config.yaml
num_key_value_heads: 2
intermediate_size: 768
learning_rate: 0.000885
Each number is 128 + 24 x the weight over its row's rms, rounded and kept within 0 to 255. Layers, rows and columns count from 0. The size above them is the row's rms in percent of the matrix's.

# layer 3 MLP up, 768x192, rms 0.0721, rows 677-729, columns 0-63
size [100  99 110 104  94  98 105 102  98  95 102 110 102 100  95 106  95  99  99 105  92  98  90  99  94 100 104 100 108 101 102 108  95 100 102 104  92 108 102  91  97  99 104  99 117  95  96 100 104  95 104  99 100]
[[116 125 119 134 132 113 134 166 129 124 148 112 135 102  84 112 129 143 147 121 122 157 157 117 158 148  94 139 119 144 110 104 170 106 127 102 137 108 121 122 141 136  95 130  90 101  61 125  73 148 124 135 118 177  82  97 183 141 125 117 110 146 147  89]
 [129 112 129 138 148  52 158 129 131 140 117 160 125 154 120 158 141 101 138 145 156 145 152 160 140 166 152  93 141 125  96 177 112 110 135 104  96 151 146 145  91 148 147 144 161 135 111 126 121 168 159 144 135 142 124 126 176 150 119 124 167 115 178 127]
 [160 165 158  98 147 186 143  80 108 149 140 115 148 128 161 134 100 129 130 185 127 139 115  67 127 122 103 151 151 153  99  97 144 113 146 130  99  88 126 170 102 114 104 102 143 114 133 147 116 145 143 146 137 124 116 100 146 114 131 112 161 130 114 139]
 [156 125 133  98  88 135 168 127 136 168 167 140 138 157 130 148 148 133 147  98 125 120  71 154 148 154 112 133 142 110 158 162 109 128  73 130 119 148 135 118 131 136  72  96 123  96 137 110 152 128  89 163 167 125  89  89 128 136 100 178 154 110 149  81]
 [177 109 107 127 145 127 153  91 139 137  96 126 126 114 140 153 182 131 106 144 130 118 133 129 122 135 137 122 150 114 136 112 119 142 123 153 135 131 127 179  81 114 155  84 122 124 129 127 132  97 126 131  95 111 124 138 123 114 136 119 110 112  89 119]
 [143 137 134 120 164 133 148 156 142 144 143 138 151  84 144 113 158  85 143 150 162 112 190  90  91 126 107 150 138 164 137 134 128 146 159 139 169 109 101 113 129 129 122 132 101  86 143 140 129 157 104 101 127 121 123 101 104 100 104 122 160  63 105 155]
 [176 124 121  66 138 167 148 140 141 152 159 136 166 166 158 118 118  97 149 119 128 175  90  97 116 149 107 131 149 124  88 113 134 133 119  99 151 171 112  96 166 102 100 142 124 122 113 133 126 141 133  91 124 134 113  96 125 144 144 107 103 123 165  78]
 [141 174 135 139 158 126 129 139 119 140 108 130  93  64 121 128 174 120 153 163 134 121 113 126 104 151 105 149 116 133 118 130 129 130 149 125 122  97 125 151 105 101 150 124 120  87 115 116 128 165 150 105 144  92 163 132 111  83 109 124 130  58 111 156]
 [121 152  92  90 153 179 168 119 137  80 100 111 118 127 113 119 117 140 133 116 166  99  95 140 124  99 121 141 139 158 162 146 117 144 172 118 163 119 123 131 112 119 144 116 113 106 106 150 170 135 143 113 101 163 112 147 139 105 110 125 191  93  87 151]
 [159  99 140 126  55 145 154 133 136 115 119 157 125 134 129 164  99 118 165 120 168 105  88 153 145 150 123 116  74 147 131 112 158 113 133  88 122 136 113 174 111 113 138 110 147 121 151 161  98 154 141 134 139 164  90 132 122 115  81 128  93 103 113  92]
 [130 156 108 148  97 140 143 131 124  60  84 157 124 134 107 133 159 118 101 113 166 106 146 133 106 145 170 146 150 153 135 158 184 117  90 160 132 138 108 142 153 137 114 124 135 103 134 126  91 100 109 135  83 120 117 130 128 141 130 156  97 102 147  71]
 [171 124 138 145 163  96 172 156 111 146 148 176 125 123 130 146 142 118 151 166 138 121 113 135  92 146 127 131 152 127  86 127 137 108 120  99 146 197 138 151 122 103  75 111 110  99 153 141 140 202 145 122 134 122 104 110 122 138 113 118 147 149 173  84]
 [137 108 100 146 111 113 117 142  96 124 150  97 181 130 124 109 115 122 127 146 144 139 151 159 125 125 140 119 152  94  96 140 133 137  60 120 188 161 135 162 103  86 136 159 137 137  77 138 145 126 123 143 149 103 157 109  90 129 152 163 128 121 168 126]
 [177 115 131 146 159 146 137 131 129 124 162 101 118 136 125 131 107 103 149 144 153  87 179 154 112 159 136 121 183 142 143 151 137  98 128  85 158 121 135 148 120 100 106 157 100 119 103 113 120 113 172 113  93 111 113 121 170 158  81 129 156 106 114 101]
 [110 136 148 118 110 193 115 154 124 122 170 160 118 136 167 132 112 145 117 148 133 169 157 130 136 160 189  89 143 153 123 129 147 110 151 125 160 103 143 151 123 129  96 113 109 170 100 120 170 155 118 138 165 122 171 127 129 167 145 136 132 156 124 121]
 [104 153 153 112 133 109 151 176 143 118 112 159 141  83 125  85 113 159 138 125 132  88 156 120  96 133  88 111  99 170 127 145 120 115  53  96 121  84  89 143 110 128 148 115  97 110 136 113 131 144 113 143 111 121 125 112 111 113 140 118 173  97 113 161]
 [162 141 111  97 140 133 164 125 122 113 131 106 132 144 113 128 107 157 137 107 118 124 120  92 132 135 122 135 129 129 116 113 121 114  82 123 107 114 179 131 128  95 104  91 166 127  93 129 166 161 127 152 153 145 111 109 111 124 118 142  94 119 119 138]
 [141 127  75 138 121  82 165 205 117 156 131 145 124 171 160 137 124 144 120 149 155 151 112 166  84 121 146 109 103  83 109 115 108 128 111 158 144 164 122 141  96 139 137 146 146 128 133 149 144 169 114 145 137 131 136 119 139  96 137 120 176 113 126 122]
 [156 169 124 152 126 130 143 156  99 127 115 150  79 136 164 128 131 129 124 124 165  98 121 140 120 123  89 114 145 112 120 127  81  95  82 109 134 133 145 103  92 126 128 122  70 107 132 111 150 125 160 120 136 151 145 122 152 121  85 125 172 151 121  91]
 [ 88 171 115 150 129 117 124 131  97 135 141  97 104 153 139 162 138 177 121 153 162 105 141 153 110 106 175 152  93 130  87 154 174 110 150 117 151 148  93 169 127  99 147 104 151 157 133 119 137 119 109 139 141 117  97 113 104  95  98 118 126 127 162 125]
 [107 130 100 124 108 118 169  76  91 121 105 112 116 151 153 119 147 109 141 154 150 149  79  99 156 156 124 151 144 129 114 142 102 120 132 143 140 129 105 165 116 104 134 132 174 110 130 107 103 139 143 109 121 116 150 134 121 129 127 121 151  73 162 166]
 [105 141 149  72 117 148 151 119  78 131 129 108 120 168 136 162  90 180 158 112 133 103 128 138 102 129  84 142 168 124 119 113 114 141 162 122 125 135 154 148 113 102 142 136  90 127 126 100 157 119 145 158 136  73 114 121 174 115  71 126 155 100 110 125]
 [133 101 117 148 129 148 162 127 144 125 132 141 113 164 141 160 114 121 144  79 117 168 170 138 112 131 115  94 111 110 135  84 153 131 122 111 153 135 115 151 132 123 112 127 105 110  96 107 103 121 143 143 131 134 115 141 127 146  60 152 130 135 134 135]
 [109 141 134  75  89 177 156 126 130 175 132 135 167 151 165 112 120 125 146  81 140 144 138  88 122 123 104 110 165 140 136 116 119 115 119 135 159 110 128 119 100 132 134 110  92 163 152 130 140 150 171 130 131 123 126 146 156 123 144 185 113 120 163 110]
 [109 112 101 137 103 110  92 136 127  73 159 132 116  81 154 162 118 145 146 161 148 133 145 111  72 164 124 153 119 107 107 111 110 119 172 151 115 131 114 155 188  96  97 128  71 104 143 129 131 145 124 107 118 177 154  97 126 103 135 114 149 142 131 139]
 [150 100 101 185 108 144 119 145 108 156 164  92 143 143 113 144 132  80 110  93 132 145 106 142 107 159  94 123 103 122 144 132 124 137  92 112 111  93 118  88 119 114 102 106  94 175 123 164 120 149 158  99 104 104 109 129 104 119 123 157 133 133 139 124]
 [134 166 155 118 175 148 141 135 114 136 125  95 117 133 129 101 139 119 153 173 189 175 118 119 103 170 141 145 137 148 126 121 164 136 151 124 153 111 107 148 146 123 113 137 152 138 133 134 138  97 150 117 131 123 113  88 123 100 126 110 139 116 104 127]
 [132 164  89 121 142 114 182 126 143 138 118 133  81  73 110 112 183  94 120 137 163  87 113 136 104 122 138 146 177 101 131 119 156 154 125 130 122 144 154 136 128 117 114  99 151 148 101 143  93 148 115 143 199  74 126 112 120  93 155 135 144 111 130  95]
 [120 137 113 135  88 141 121  96  81 109 100 140 142 115 121 137 144 105 161 147 137 100 145 119  91 176 132 124 134 158 139 119 157 150 142 146 125 147 116 155 116 108  79 121 110 121  60 123 152 111 182 139 144 131 121 144 124 167  98 129  94 111 121 119]
 [ 88 112 130 148 128 131 186 121 116 129 114 168 140  84 151 118 148 152 158 110 143  94  85 149 109 110 133 174 114 115 169 126 148 158 146 139 114 120  92 133 122 124 108 108 114  60 125 104 138 148 136  90 151 114 116  77 129 125 103 121 182 105 111  85]
 [ 75 120 113 104  82 148 130 143 127 134 175 161 158 102 134 121  96 115 121 143 160 129 145  81 109 185 106  74 124 180 142 137 157 118 108 158 131 109  95 152  86 123 118 147 109 171 105 117 120 143 137 120 119 123 142 113 108  89 140 162 170 122 133  96]
 [121 105  93 108 103 150 168  76  51 168 179 142 133 123 152 136  90 120 131 129 110 114  92 113 129 160 141 138 136 139 102 135 118  87 102  74 153 109 112 135  90 140 119 129  94 132 141  67  99 120 100 105 139 125 144 130 135 159 102 117 118 124 160 126]
 [127 163 106 124 133 135 135 118 111 135 108 107 145 122 129 149 109 172 113 130 140 108 106 160 144 124 140 139 185 156 105 178 114 119 137 143 122 120 151 147 123  98 136 128 157 152 106  67 121 102 173 127 152 144 151 125 157 125 127 174 135 102 137 138]
 [112  91 109 135 126 100 115 158 150 124  90 142  85 135 103 150 120 160 188 144 125 123 138 140 144 170 135 118 128 134 104 138 128 120  92  83 119 171 122 137 103  94 159 148  83  89 180 136 165 153 157 104 122 156 143  98 124 110  73 136 154 141 145 121]
 [130 141 117 155 134 116 100 151 139 121 101 152 120 133 132  89 147 106 111 137 134 129 112 153 136 149 142 183 155 120 123 121 143 137 167 103 106 147 165 136 127 106 157 116 104 150 121  94 169 113 129 111 152 105 164  87 145 124 144 113 167 130 140 128]
 [127 106 145  95  89 149 126 121  73 160 118 143 128 119 114  82 165 148 139 122 179 143 120 107 123 166 145 118 148 114 130 110 142 114 116 148 112  92 154 101 141 101 121 124 131 107 118 136  81 137 117 117 124 117 111 127 113 115 117  93 128 100 116 117]
 [119 155 131 159 113 166 147 138 160  97 140 112 165 123 107 119 127 131 141 157 147 122 150  94 130 137 131 162 134 150 155 161 107 109  99 139 129 138 126 111 138 114 158 129  72  97 119 103 118 182 100 127 120 171  68 130 125 146 134 124 153 121 166 136]
 [177 112 150  91 120 132 113 106  97  66 108 137 128 142 141 172 119 146 146 111 124  99 108  94 103 161  88 153 122 116 158  87 153 153  99  99  74  99 162 144 112 147  91 168  86 157 111 106 109 156 126 129 131 146 135 129 133 133  55 163 116 111 125 115]
 [143 175 135 146 108 143 150 144 120 124 149 147 146 122 150 123 131 140 117 121 159 118 156 117 103 132 110 120  99 100 118 130  81  81 151 101 147 131 106 128 147  98 122 103 108  83 144  83 149 158 149 164 119 124 177  87 170 109  90  96 144  98 124 113]
 [125 100 158 121 151 163 121 148 143 117 132 101 147 166 124 105 146  89 191 117 159 124 108 124  83 101 163 179 137 135 124 156 165 137 129 102 178 132 105 128 162 130 142 149 114 105 107  87 138 155 135 139 136 139 109 139 141 111 109 180 125  86 158 111]
 [147 116 135  89 141 142 124 128 106 170 150 135 132 120 160 104 158 120 157 126 131 132 110 168  86 129 127 165 130 142 115 101 105 117 154  55 129 136 144 119 126 148 112 148  67 106 114 132 161 170 128 102 162 147 137  80 130 131 119 147 125 131 135  87]
 [168 145  77 115 123 125 145 121 133 154 167 122 140 164 185 122  86 139 118 127 166 131  99 115 105 125 167 116 213 129 128 131 151 140 123 118 175 176 115 149 120  81 103 121 125 130 116 110 145 120 123 142 134 125 147  92 175 146 129 146 120 131 125 140]
 [ 99 158 121 162 137 144 161 123 121 106 138 145 138 145 122 133 143 150 150 133 127 152 121 135 110 179 121  93 141 148 145 102 142  91 115 143 114 134 155 149  95 128  70 124  88 128 159 166 133  96 149  70 128 119 156 124 110  95 106 161  95 118 141 105]
 [155 127 115 125  92 101 156 134 111 119 140 195 112 143 156  91 113 108 128 145 141 133 112  76 117 127 128 176 149 170 136 127 126 127  82 164 133 113 154 127 137 109 131 144 139 127 111 128 131 159 136 157 110 156 147 126 143 117 137 133 149 152 137 110]
 [113 131 128 107 123 139 119  79 108  99 137 158 105 140 104  70 103 121 101 139 145 123 162  96 110 134 117 155 107 113 139 165 126  90 168  94 126 123 121 164 139 124 118  80  98 137 138  74 120 171 123 149 105  93 122  92  95  95 139 144 141 129 111 134]
 [132 138 139 166 147 125 140 128 108  85 148 113  65 127  83 150 170 151 127 153 151 165 127 143 112 111 143 158 147 134 127 107 144 122 127 157 101 146 117 137 114 123 126 132 123  98 147  94 136 140 109 147 119 140 101 124 108 127 120 156 132 131 100 102]
 [177 121 135 157  93 104 113 147 102 121  83 157  90 145  92 123 117 134 107 153 161 144 146 121 155 154 138 181 162 142 127 148 149 141 154  87 120 125 134 112 119  83 124 132 143 117 117  83 147 141 172  97 160 100 137 114 167 111 130 168 158 109 125 118]
 [112 170  90 120 174 120 163 167 135  84 122 134 129 128 139  93 153 141 121 152 136 149 109 164 133 135 159 132 160 157 169 128 151  99 136 168 137 167 127 168 152 142 138 107 111  95 129 105 132 122 114 181 151 102 186 121  97 144 182 163 119 100 137 138]
 [155 117 102 120 107 144 133 111 141 144 119  99 129 179 110 145 126 173  92 105 134 109 198 131  93 167 143 145 137 138 117 120  93 143  85 132 139 126 123 147  94 119  98 121  94 121 131 128 129  98 106 131 123  96 139 130 158 133 143 160 130 135 129 118]
 [136 177  94 136  82  87 128  57 132 142 135 105 112 121 147 126 155 134  87 139 133 116 136 155 143 163 124 102  98 144 126 114 150 108 126 114 173 108 138 119 112 135  97 117  87 142  84 134 146 117 138 143 127 118  94 126 148 130 108 140 141 118 151  72]
 [117 139 123 134 125 136 159 124 113 170 151 134 141 106 160  59 146 159 155 118 126 129 125 129  95 143 106 116 112 142 156 146 145 139 101 103 137  89 118 171 122 114 163 140 162 110 115 125 110 149 116 152 125  91 146  72 109 113 158 108 121 114 168 121]
 [110 136 129 140 143 122 141 149 118 127 112 142 100 148  88 160 155 156 128 146 149 105 156 113 119 155 144 127 119 101  82 127 159  94 152 117  89 143  89 149 180 106 103 141 151 129 178 152 111 134 147 130 108 127 124 117  79 158 104 114 165 152 110 127]
 [133 123 108 145 106 115 143  76  77 137 128 129 141 153 127 118 109 136 140 173 147  84 164  97 135 167  90 148 171 148 150 173 101 132 141 137 191 166 149 128 125 124 151 111 115  95 108 120 158 112 171 157 132 132 144 138 155 130  95 113 171 120 130 103]]
# layer 3 MLP down (transposed), 768x192, rms 0.0616, rows 677-728, columns 0-63
size [102 102 103 103  92  94 113 100 103  96 103 106 103 104 101 105  92  99 100  95 101 100  90  97  97 105 107  99 109 105 107 112  99 104  93 104  97 105  97  93  96  97 106  99 119  92  95  98 101  93 100  93]
[[ 87 154  94 138 106 138 142 106 140 124 117 163  88 106 112 153 139  94 111 127 142 169  87 151 100 145 121 152 127 147 113 135  92 155 126 107 129 108 133 111 104  96 128 102 190 202 160 130 152 112 118 135 183 139 146 147 115  94 134  92 144 106 119 149]
 [114 116 118 122 105 126 112 104 172 149 174 127  95 125  77 160 121 128 126 124 115 139 116 124 151  94 138 108 113 132 181 127 144 124 158 144 147 146 158  88 135 142 102 114  70 124 118 160 123 136 141 129 131 133 100 115 125 107 135 124 147 114 116 167]
 [128 144 127 113 133 152 167 159 139 136 150 131 153 136 122 119 118  84 107 124 168 161 154 183 142 121  65 107 104 114 167 129 133 113 182  96 125 127  98 122 126 161 104 111 103 148 124 118 140 153 146  85 152 138 154 130 116 143 131 151 130  99 133 158]
 [117 122 149 107 207 130  86 100 125  98 132 125  98 140 132 111 136 104 161 140 113 102 160 114 111 139 132 142 154 133 133 125 155 127 130 137 142  78 161 152 209 136 117 136 147 150 119  85 150 139 169 142  97 152 134 140 138 125 129 177  96 140 140 176]
 [139 148 136 117 143 114 118 128 168 159 116 124 105 153 113 120 127  80 125  82 125 109 145 118 100 113 105 112 161 120 174 155 122 100 132 109 120 132 113 115 129 148 135 137 108 140 151  90  82 125 112 122 124 148 100 149 129 155 133  68 116 156 125 156]
 [134 129 114 160 113 137 111 121 154 134 135 133 186 162 148 140 115 192 148 133  78  63 167 160 145 123 144 124 102 113 137 148 110 168 152  86 121 116 174 139  97 151 139 108 137 142 109 116 133 117 157 156  75 103 119 131 145 132 113 105 106 144 161  97]
 [132 131 115 154 105 132  83 107 129 120 106 140 119  78 125 147 158 153 104 136  79 107 162 109 127 124 159 136 131 151 106 105 170 102 108 115 130  97 142 111 118 110 208 133 125 114 155 110 104 115  97 124 170 140 143 133 149 100 103 142 178 105 149 109]
 [123 121 120 152 120 113 147 157 163 121 134 112 136 120 124 161 132 171 147  83 119 182 122 109 143 158 132 117 189  96 148 154 104 125 131  90 122 146 126 156 120 141 162 155 125  83 101 138 120 113 137 125 132 105 145 141 141 134 111 130  97 150 212 132]
 [140 110  91 114 130 101 193 169 134  93 138 105 123 149 121  94 119 158  96 107 121 152 131 157 154 125 124 155 141 133 118 118 139 128 113 136 138 169 105 138 124  94  93 146 150 101 130 151 123 129  89 117  90 124 138 133 187 150 134 154 119 169 156 101]
 [ 89 125  87 137 157 100 157  92 116 132 145 139 118 109 104 116 157 143 115  80 107 119 101 119 119 112 159 116 149  59  94 153 115 133 126 146  93 146 101 110 165 180 121 163 130 154 110  90 149 143 102 110 110 144 156 137 150 134 175 164 201 154 138 141]
 [112 167 114 127 174  95  98 122 136 139 131 121 109 128 163 125 121 115 138 101 128 112 111 118 122 113 140 103 130 134 114 152 102 125 167  85 115 184 148 163  86 152 133 109 124 194 131 179 122 118  94 116 148 158 121 173 129 137 122 140 150 124  76 152]
 [ 94  93  87 137 174 137 148 138 121 117 125 104 133 110 105 120  91 143 106  93 155 143 130 147 103 139 129 118  74 103 121 123 145 184  74  86 126 128 154 134 128 146  94 139 112 136 137 109 116 127 113 129 142 132 116  93 189  85 122  78 177 126 123 179]
 [ 87 140 135 127 139 154 137 116 197 151 120 129 123 128  68 132 134 119 116 138 108 142 133 128 134 125 156 110  95 133 108 186  80 132 158 114 113 121 111 146 140  96 115  86 106 157 144 166 154 138 130 101 152 137 128  84 127 158 123 124  89 135 109 110]
 [ 85 135 154 137 132 140 106  94 164 132 170 159 118  99 150 160 126 108 123 164 135 110 105 130 124  92 105 142 147 103 120 110 129 126 135 111 126  96 135 156 101 154 128 145 130  93 116 126 104 104 156 122 124 156 110 144 122 110 105 147 138 111 156 149]
 [110 146 137 142 138 133 109 161 122 133 146 131 126 140 114 123 139 114 160 140  99  95  65 141  92 106  73 138 147 121 171 139 123 123 106  99 102 154 133 131 154 129 135 134 114 116 152 139  98 116 163 133  95 151 101 143 134  89  93  97 141  98  94 133]
 [158 154 132 138 151 118 116 156  99 111 145  98  85 101 135 105 106 121 130 146 111 148 147 116 145  99 158 151 168 110 143 150 107 133 115 130 106 140 114  89 112 114 200  93 132 139 124 115  85 142  91 138 145  89 165 115 109  96 111 117  85 125 152 160]
 [138 137 131 133  93 180 129 152 117 152 120 129 137 157 159 114 146 115 137 156 118 110 127 171 129 112 134 118 169 134 153 134 178 157 168 175 130 107  78 130 123 122 163 143 131 126 147 135 120 114 143 107 108 126 164 129 138 107 121  69 143 119 140 176]
 [107  87 159 144 135  98  81 140 112 139 165 172 148 123 141 143 114 148 134  99 131 175 105 106 121 170  96 143 120 107 155 127  97 132 127 119 127  77 153 115 112 123 169 118  75 134 122  87 107 122 148 116 143 135 105 130 166 115 126 144 131 126 120 170]
 [ 63 127 145  97 118 121 175 139 150 133 115 125  98  81 120 154 107  77 156  81 141 149 175  92 138 129 106 149 139 108 108 178 144 119 145 166 130 123 106 143 116 126 156 139 180 163 116 106 137  95 133 167 116 141 142 127 118 107 141 108  76 142 112 149]
 [126 134 124 122 143 108 104 128 142 125 130 153 178 125 114 103  95 133 109 173 102 161 162  93 145 185 127  96 131 151 169 120  79 142 137 128 151 155 147  82 127 135  93 112 131 145 138 186 149 149 109 120 144 104 175 109 181 120 162 135 145 140  93 101]
 [159 152 165 137 148 137  98 145 143 126 161 144 150 110 117 135 144 148 136 118 114 147 135 131 118 134 127  89 144 146 111  92 146 109 105 160 101  66  94 121 138 145 144 140 100 128 125 122 163 133 127  97 123 131 141 120 126 116 116 109 144 170 115 117]
 [131  73 139 162 112 125 157 172 165 145  92  83 129 137 126 107 116 109 152 107 105 159 147 103  95 136 152 117 110 147 138 145 133  89 129 156 140 131  96 102 181 141 123 158 172  88 166 103 118 100 116 136 124 106  85 121 143 145 150 135  85 125 134 137]
 [ 86 136 153  89 121 128 118 144  88 133 143 144 140  72 117 104 105 138 102 161 138 128  92 155 107 116 123 124 154 152 101 155 120 156 139 117 122 126 167 180  93 130 145 166 132 152 171 151 133 127  88 103  89 162 136 144 120 126 138 116 131 141 129 149]
 [167 130 124 152 173 134 142 119 154 132 164  98 145 143 128 157 171 144 109 122 139 150 128 114 129 155 130 111 123 187 154 127 123 150 116  89 159 102 115 141 126 149 145 155 171 113  84 112 200  98  63 122 137 105 110  97 132 105 133 147 122 122 146 109]
 [102 141 139 125 203 137 167 121  86 146  92 148 139 111  78 141 122 125 163 107 135 122 122  84 155  91 158 142 115 103 113 104 113 103 115 165 111 162 176 133 151 132 128 141 159 130 162 128 142 109 113 111 161 142 110 146  75 118 120 124 116 143  69 131]
 [127 117 114  83 172 159 129 128 125 116 115 113 122 127 123 164 129 114 104 140 117 109 141 128 136 129  81 153 137 112 122 134 146  82 172  98 145 125 116 124  99 168  68  96 106 111 109 161 133 137 168 174 110 126 130 138 159 148 104 150 102 134 100 153]
 [153  99  95 132 108 119 148 150 107 123 110 162 115 121 173 125 113 105  92 106  95 146 139 175 161 133 115 135 112 125 101 116 109  84 100 126 154 142 114 107 124  86 174  83 134 103 118 142 131 120 129 119 111 158 146 106 136 127 138 146 121 140 146 118]
 [115 122 124 132 193 137 126 149 138 136 123 164 119 171 153 124  97 104 139 117 117 169 113  98  85 165 155 136 122 138 129  93 128 127 168 132 123 106  96 123 139 138 149 133 132 142 122 168 145 136 146 109  98 159  93 166 163 124 144 125  92 169 124 132]
 [150 108 132 101  97 150 136 113 151 116 135 127  73 129 203 164 130 125 141 128 150  93 121 125 119  99 150 130 110 138 157  99 119 159 141 121 132 130 146 139 104 177  80 139 128  98 154 125 123 100 128 112 147 108 118 126 114 139 123 114 153 139 128 149]
 [ 92 133 105 127 109 111  93 138 162 136 120 123 140 110  96 108 102 121 101 131 117 153 154 105 139 179 111 105 153 123 114 145 100 149 106 152 160 163 159 136 136 128 143 176 126 117 158 126 134 154 155 120  99 128 131  96 156 144  87 124 132 158  67 124]
 [100 149 141  71 171 125 128 119 145 152 145 130 142 136 129  97 109 155 108 103 162 144 125 141  89 159 106 130  81 101 137 167  95 151  99 164 143 130 153 185 115 126 131 103 134 148 136 156 139 130 137 129 122 127 183  86  97 105 149 139  85 130 127 137]
 [148 148 153 149 165 155 139 104 132 121 201 125 132 176 139 133 125 125 107  87 122 123 111 146 146 144 127 131 145 134 151 122 140 125 123 170 125 102 132 154 153 147 137 135 106 130 125  99 109 122 108 114 132  98 106  88 128 181 151 164 149 158 119 126]
 [120 131  85 143 160 132 127 145 121 132 129 131 147 125 151 102 119 127 146 119 128 119 163  85 136 119 134 122 138 102 156 117  99 107 141 140 133 102  98 133 146 134 148 114 158 160  94 135 171 123  94  99 122 134 136 114 112 133 145 130 116 103 212 124]
 [131 130 138 195 102  86 156 133 112 132 143 126 146 132 131 146 106 123  95 154 164 153  44  82 136 124 133 147 130 183 123 129 111 145 122 150 120 113 120 157 111  63 137 120 123 148 140  96 104 130 131 156 109 135 142 105 129  95 168  99 150 108 158 144]
 [150 148 108 153 114  81  90 152 107 147 119 117 145 142  91 135 150 120 140 123 152 131 129 146 126  97 147 118 117 110 119 172 153 192 125 127 155 105 148  92 136 133 141 140 133 140 133 147 141 109  96 129 103 118 138 155 153 115 127 122 121 142 143 125]
 [121 158 121 132  50 125  98 153 125 129 180 106 135 147  90 124 148 153 141 110 103 122 112 120 129  95 106 118 127 139 148 105 115 159 100  93  81 161 139 144  90 100  97 128 132 133 143 117 158 108 151 122 116 184 123 124 162 144 137 101 143 122 119 162]
 [121 102  81 104 157  84 115 113  91 119 100  73 123  97 123 158 119  94 137  65 100 140 146 145 119 135 124 112 117 105 107 116 179  79 131 112 148 138 131 160 129 134 108  85 170 129 115 134 124 133 120 136 162  82 147 154  89 111 148 162 129 164 133 109]
 [105 155 130 158 124 103 108 143 145 127 133 103 117 175 152 109 111 136  67 151 124 138 172 110 126 111 119 121 107 146 152 143  96 115 146 100 151 150  84 137 154 155 136 136 141 153 147 123 182 140  90 133 121  98 104 177 153  54 154 111 127 149 125  81]
 [134 107 192 141 146 115 152 135 115 158 117 128 113 117 157 170 118 167 144 134 130 145 128 122 135  98 146 127 120 140 133 110 122 122 112 150 119  97 107 157  70 103 135 155 105  73 136 140 145 134 138 124 147 146 118 155 108 112 142 104 122 122 110 175]
 [127 128 111 126 135 156 113  98 143  92 162 126 122 121 137 144 154 174 123 112 110 118 146 114 168  82 117  85  82 146 140 135 123 171 122 134 153 100 161 144 110 149 118 117 140 131 116 152 174 112 128 134 115 104 141 147  98 134 156  99  93 161 138  99]
 [117 165 142 153  99 147 152 156  99 111 127 160 123 112 159 112 101 109 125  86 109 116 146  89 154 100 151  92 120 117 152 151 111 128  92 152 132 159 145 148 131  95 150 119 171  87 127 116  63  88 119 149 143 122 134 137  93 109 162 150 130 136 136 127]
 [125 154 129 147 135 150 125 117 109 133  81 156 115 141  87 118 187  94 126 125 146  94 148 121 110 130  85 142  99 105  92 112 120  99 125 130 112 148 111  96 119 143 137 109 137 109 112 158 111 144 127  82 149 134 106 115 117 117 114 125 116  94 168 140]
 [144 149 139 141  96 142  84 134 154 113 111  99 125 112 160 152 139 129 183 122 116 112 147 139 153 119  96 143  82 174 124 147 105 106 142 103 152 133 138 133 110 159 124 131 128 154 123 145 142 174 100 133 132 160 133 137 121 118 122 149 130 169 188 132]
 [111 108 130 133 114 145 135  89 138 145 113 135 108 120 113 157 157 128 180 111 152 118 143 183  94  86 124 121 128  67 125 134 147 125 133 105 121 150 171 140  87 150 155 112 144 145 161 143 113 102 111  91 141 116 140 146  88 154 159 131 112 114 135 142]
 [145 118 141 128 138 128 142 177  86 166 134 111 134 168 136 129 102 193 112 167 158 121 110  98 164 150 154 164 133 137 122 145 117 138 120  98 123 139 135 134 125 131  71 121 165 133  90 131 136 161 118 184 118  94 150 138 121 122 130 129  95 116 151  96]
 [119 144 142 150 136 137 116 126 110 133 127 129 133  99 162  74 114 127 106  83  72 115 170 121 110 149 147  98 100 128 134 129 131 139 133 120  96 131 163 134 150 120 115 140 147 104 120 103 136  78 112 153 102 133 126 123 167 149 139 128 123 115 115 147]
 [131 108 160 155 113 138 114 135 126  88 107 125 163 136 172 118 116 128 103 166 125  86  75 147 149 103 103 138 127 129 177 119 137 159  99 117 159 156 110 124 125 106 124 106 139  89 119 151 132 110 137 132 116  86 116 135  88 114 163  92 132 175 142 117]
 [102 150 119 119 138 141 155 116  80 145 155 119  96 145 123 146 123 102 136  95 154 167 151 132 117 140 124 160 135 171 113 122 152 143 136 155  99 121 171 114 150 105 126  76 135 113  84 157 137 170 130  84  98 147  94 102 119 150  94 107 163 129 161 156]
 [125 142  77 134 129 115  98 126 114 113 114 135 178 159 150 165 152  68 124 140 151  60 160 105 116 149 150 109  86 101 137 172  73 130 174 190 113 140 126 125 143 110 130 140 104 142 131 105  67 116 135  89 164 148  91  92 132 117 149 151 107  95 157 120]
 [ 90  84 117 105 114 158 108 148  90 126 200 155 148 152 136 103 153 148 120 148  99 116 118 122  92 116  82  97 149 144 165 137 106  85 129 130 113 148  90 121 114 131 114 143  96 166 129 159 116 132 126 140 181 135 135 129 153 123 134 132 159 183 107 147]
 [117 158 159 115 112 125 105 145 130 132 133 133 117 122 120 163 143 139 108  89 107 141 123 107 192 124 115 140  95  84 130  87 118 133 136 123 170 113  86 121  90  86 115  90 101 141 107 124 117 133 123 153 110 111 123 152 134 103 114 137 128 111 110 129]
 [136 121 169 133 150 116 108 143 108 120 172 131 113 124 126 113 164 147 135 162 106 112 150 178 113 138 108 122 136 101 139 164 126 141 123 115 159 138 106 122 108 163 125  93  98 139 114 121 162 120 136 152  99 134 169 117 159 124 147  80 170 130 143 132]]